Weights of a small transformer language model: attention sinks, value embeddings.
Each number is 128 + 24 x the weight over its row's rms, rounded and kept within 0 to 255. Layers, rows and columns count from 0. Numbers have three digits each. The size before them is the row's rms in percent of the matrix's.

# layer 5 attention output, 192x384, rms 0.164, rows 174-191, columns 192-287
105:134110101137142137119149125121155153154125105119101162118102129118178174146125144151090109113152118153157097112141138113130119112102137137133136155090151138119133087128129121084084163141151100130126115141139133140188111105101189171089133140105130102122162146150137139173180189121146085127
097:102131101126088107149161076135105109127121127122128106084084142106094136134128116107069132138149147125143156163168120100152135106141138130133149124136175142115145171114123132138137160102145111105110138134114094123161115109131163136148178130150144121131125129076096110123162154146109085108
088:132138084118118123153169114114123164144130095117093157117121136130125126101141079112168135126126132113137121142119107108125158121114129139175139166098143145110126151138136113117137086130148128146090154136122118108124103117106138104132146125145110118093138113121130134159167147137111168136
109:107153114102118090117109185125168146179077116112161148134149098106123126116151123130144155137129161126138108158185107168104129099109104204130142103136098089173136108135117107143112109096108114102169155142134108136125158143105115119072099144153122162138140116157120129095144133154129130138
099:128108112130105127178140102135126157085137114133127158157096105108138148161142153107155149178190150111136139148144120148121137154110140118135114122102087142104127121110121111120139111104069070137158115124131134103107145134123148131111147132126161134135137120176130126181110172129146093121
097:132141096108150101194161130120116140125110114119106113166176092126143186114124144127144152128125145148163144102139088102124168131114121139147148122125095077146110108095151173146145119079113147114116099149142147125166132113108103140137111174146097120146128175152094104098123105089158139152
097:118165131142136129112134107193154152116082151120142141101148128144142142172100130138154102154104142118111123140136113128175039125101143140130121092128117140137092126097113166119114124168087166107171134098094111100146104155103142138121138115143116144138106174105128138144153151130150126124
094:093138154104125111148171094168134164125134121081082122140124106130094118111114157084111143157122126151122148110127126089172076151093146109131181162119096119148109190152167149120170149118117123171077157113122149135093118103078121109138144150146145140134082161089107081140112125102137133141
087:120157127100142183132138149167130124140141121118157139096128119132125144146128132099096111140147149077101114115072118067114120107126113123130120104104137157167128108138110108141158157168117128125136114134172122133126100093113117196118132156130098129114122111119126107145148117133136135119
096:117151178137146129128133114139134132122102165134075110132142147171125159106100152128143129143121126058059124101104129124128109140113131129093137153165153121118101105131147144117133105094112155128155130117161144138134128115137124090112110133164062099117116127142096134090110158152128153136
091:161147089153113129140109150111165154121114117135134122145142113145140112113145097106139175157176136103140124145122143145112150082137146154149106112136118124141118124145155105155168110089080069062157108128157122122159071140094145113093101158085127113094146094131134125110100122209163152127
097:116097160112123129139188171122122165125150165115118115124147142172118101080118192113159134151114126120112169115149102079097121145142152124093142128114130124117060166148182126082123084125117110117149144108146129167154135151133123132086144130129149152137152127147104097113097145109114125128
098:152131169109151095123099107103168145142084115169114128138124146124146083139161138151126161143151075142085148103123161148170115105084122155170091134165131108124132119178145098103115150111132126136093119106137148108149088111167166160158076130132062061145121112164129104128147130097098102121
096:091130098139121167144166144110140086163122163153105156165187129108101122155147166119159176110135162121137144145092113087105147100149119115124138149122079098127136131131097132087115135107165140126129145124097160168132113117130137170102127151110118175118106179163076150082100173090115115137
102:114103122148110078135133122177097113093148155129135149153151087121153146125130102113142111158082137121117141145163119135114089131129156100098157138117103105127115100105126111183152095084131194113161132090129136126133105140175142115151155099092139129172148128104091091167088105143123129101
106:119082127177179109155104128104134178111118104134126184168124096178105141160102134100083123129182136146112084083136120132115139138060124124169137115113104103140067120126076108101117153142116053123127115107171140116098128097139146131168147121124116144129130143132138124125101130124161101160
103:142064107130133116115097135124138088118068110146163123122064117129126134145125148142089104110149136198130130121138178125125123118170120164163156079139144199161102120139083121129113155128159127116093118131087131109106111137105141130145114124145151149142103113178110133132112109150151104115
090:131125120125151136112143134158121160144090133145118138154144100165125167141117125165114168130133122113121151131114137123112117086129104145126140128086105119155086143078126122141107132111134104116118137126131127121119123124151168092109143120096113111090123145125137078151086134142144124144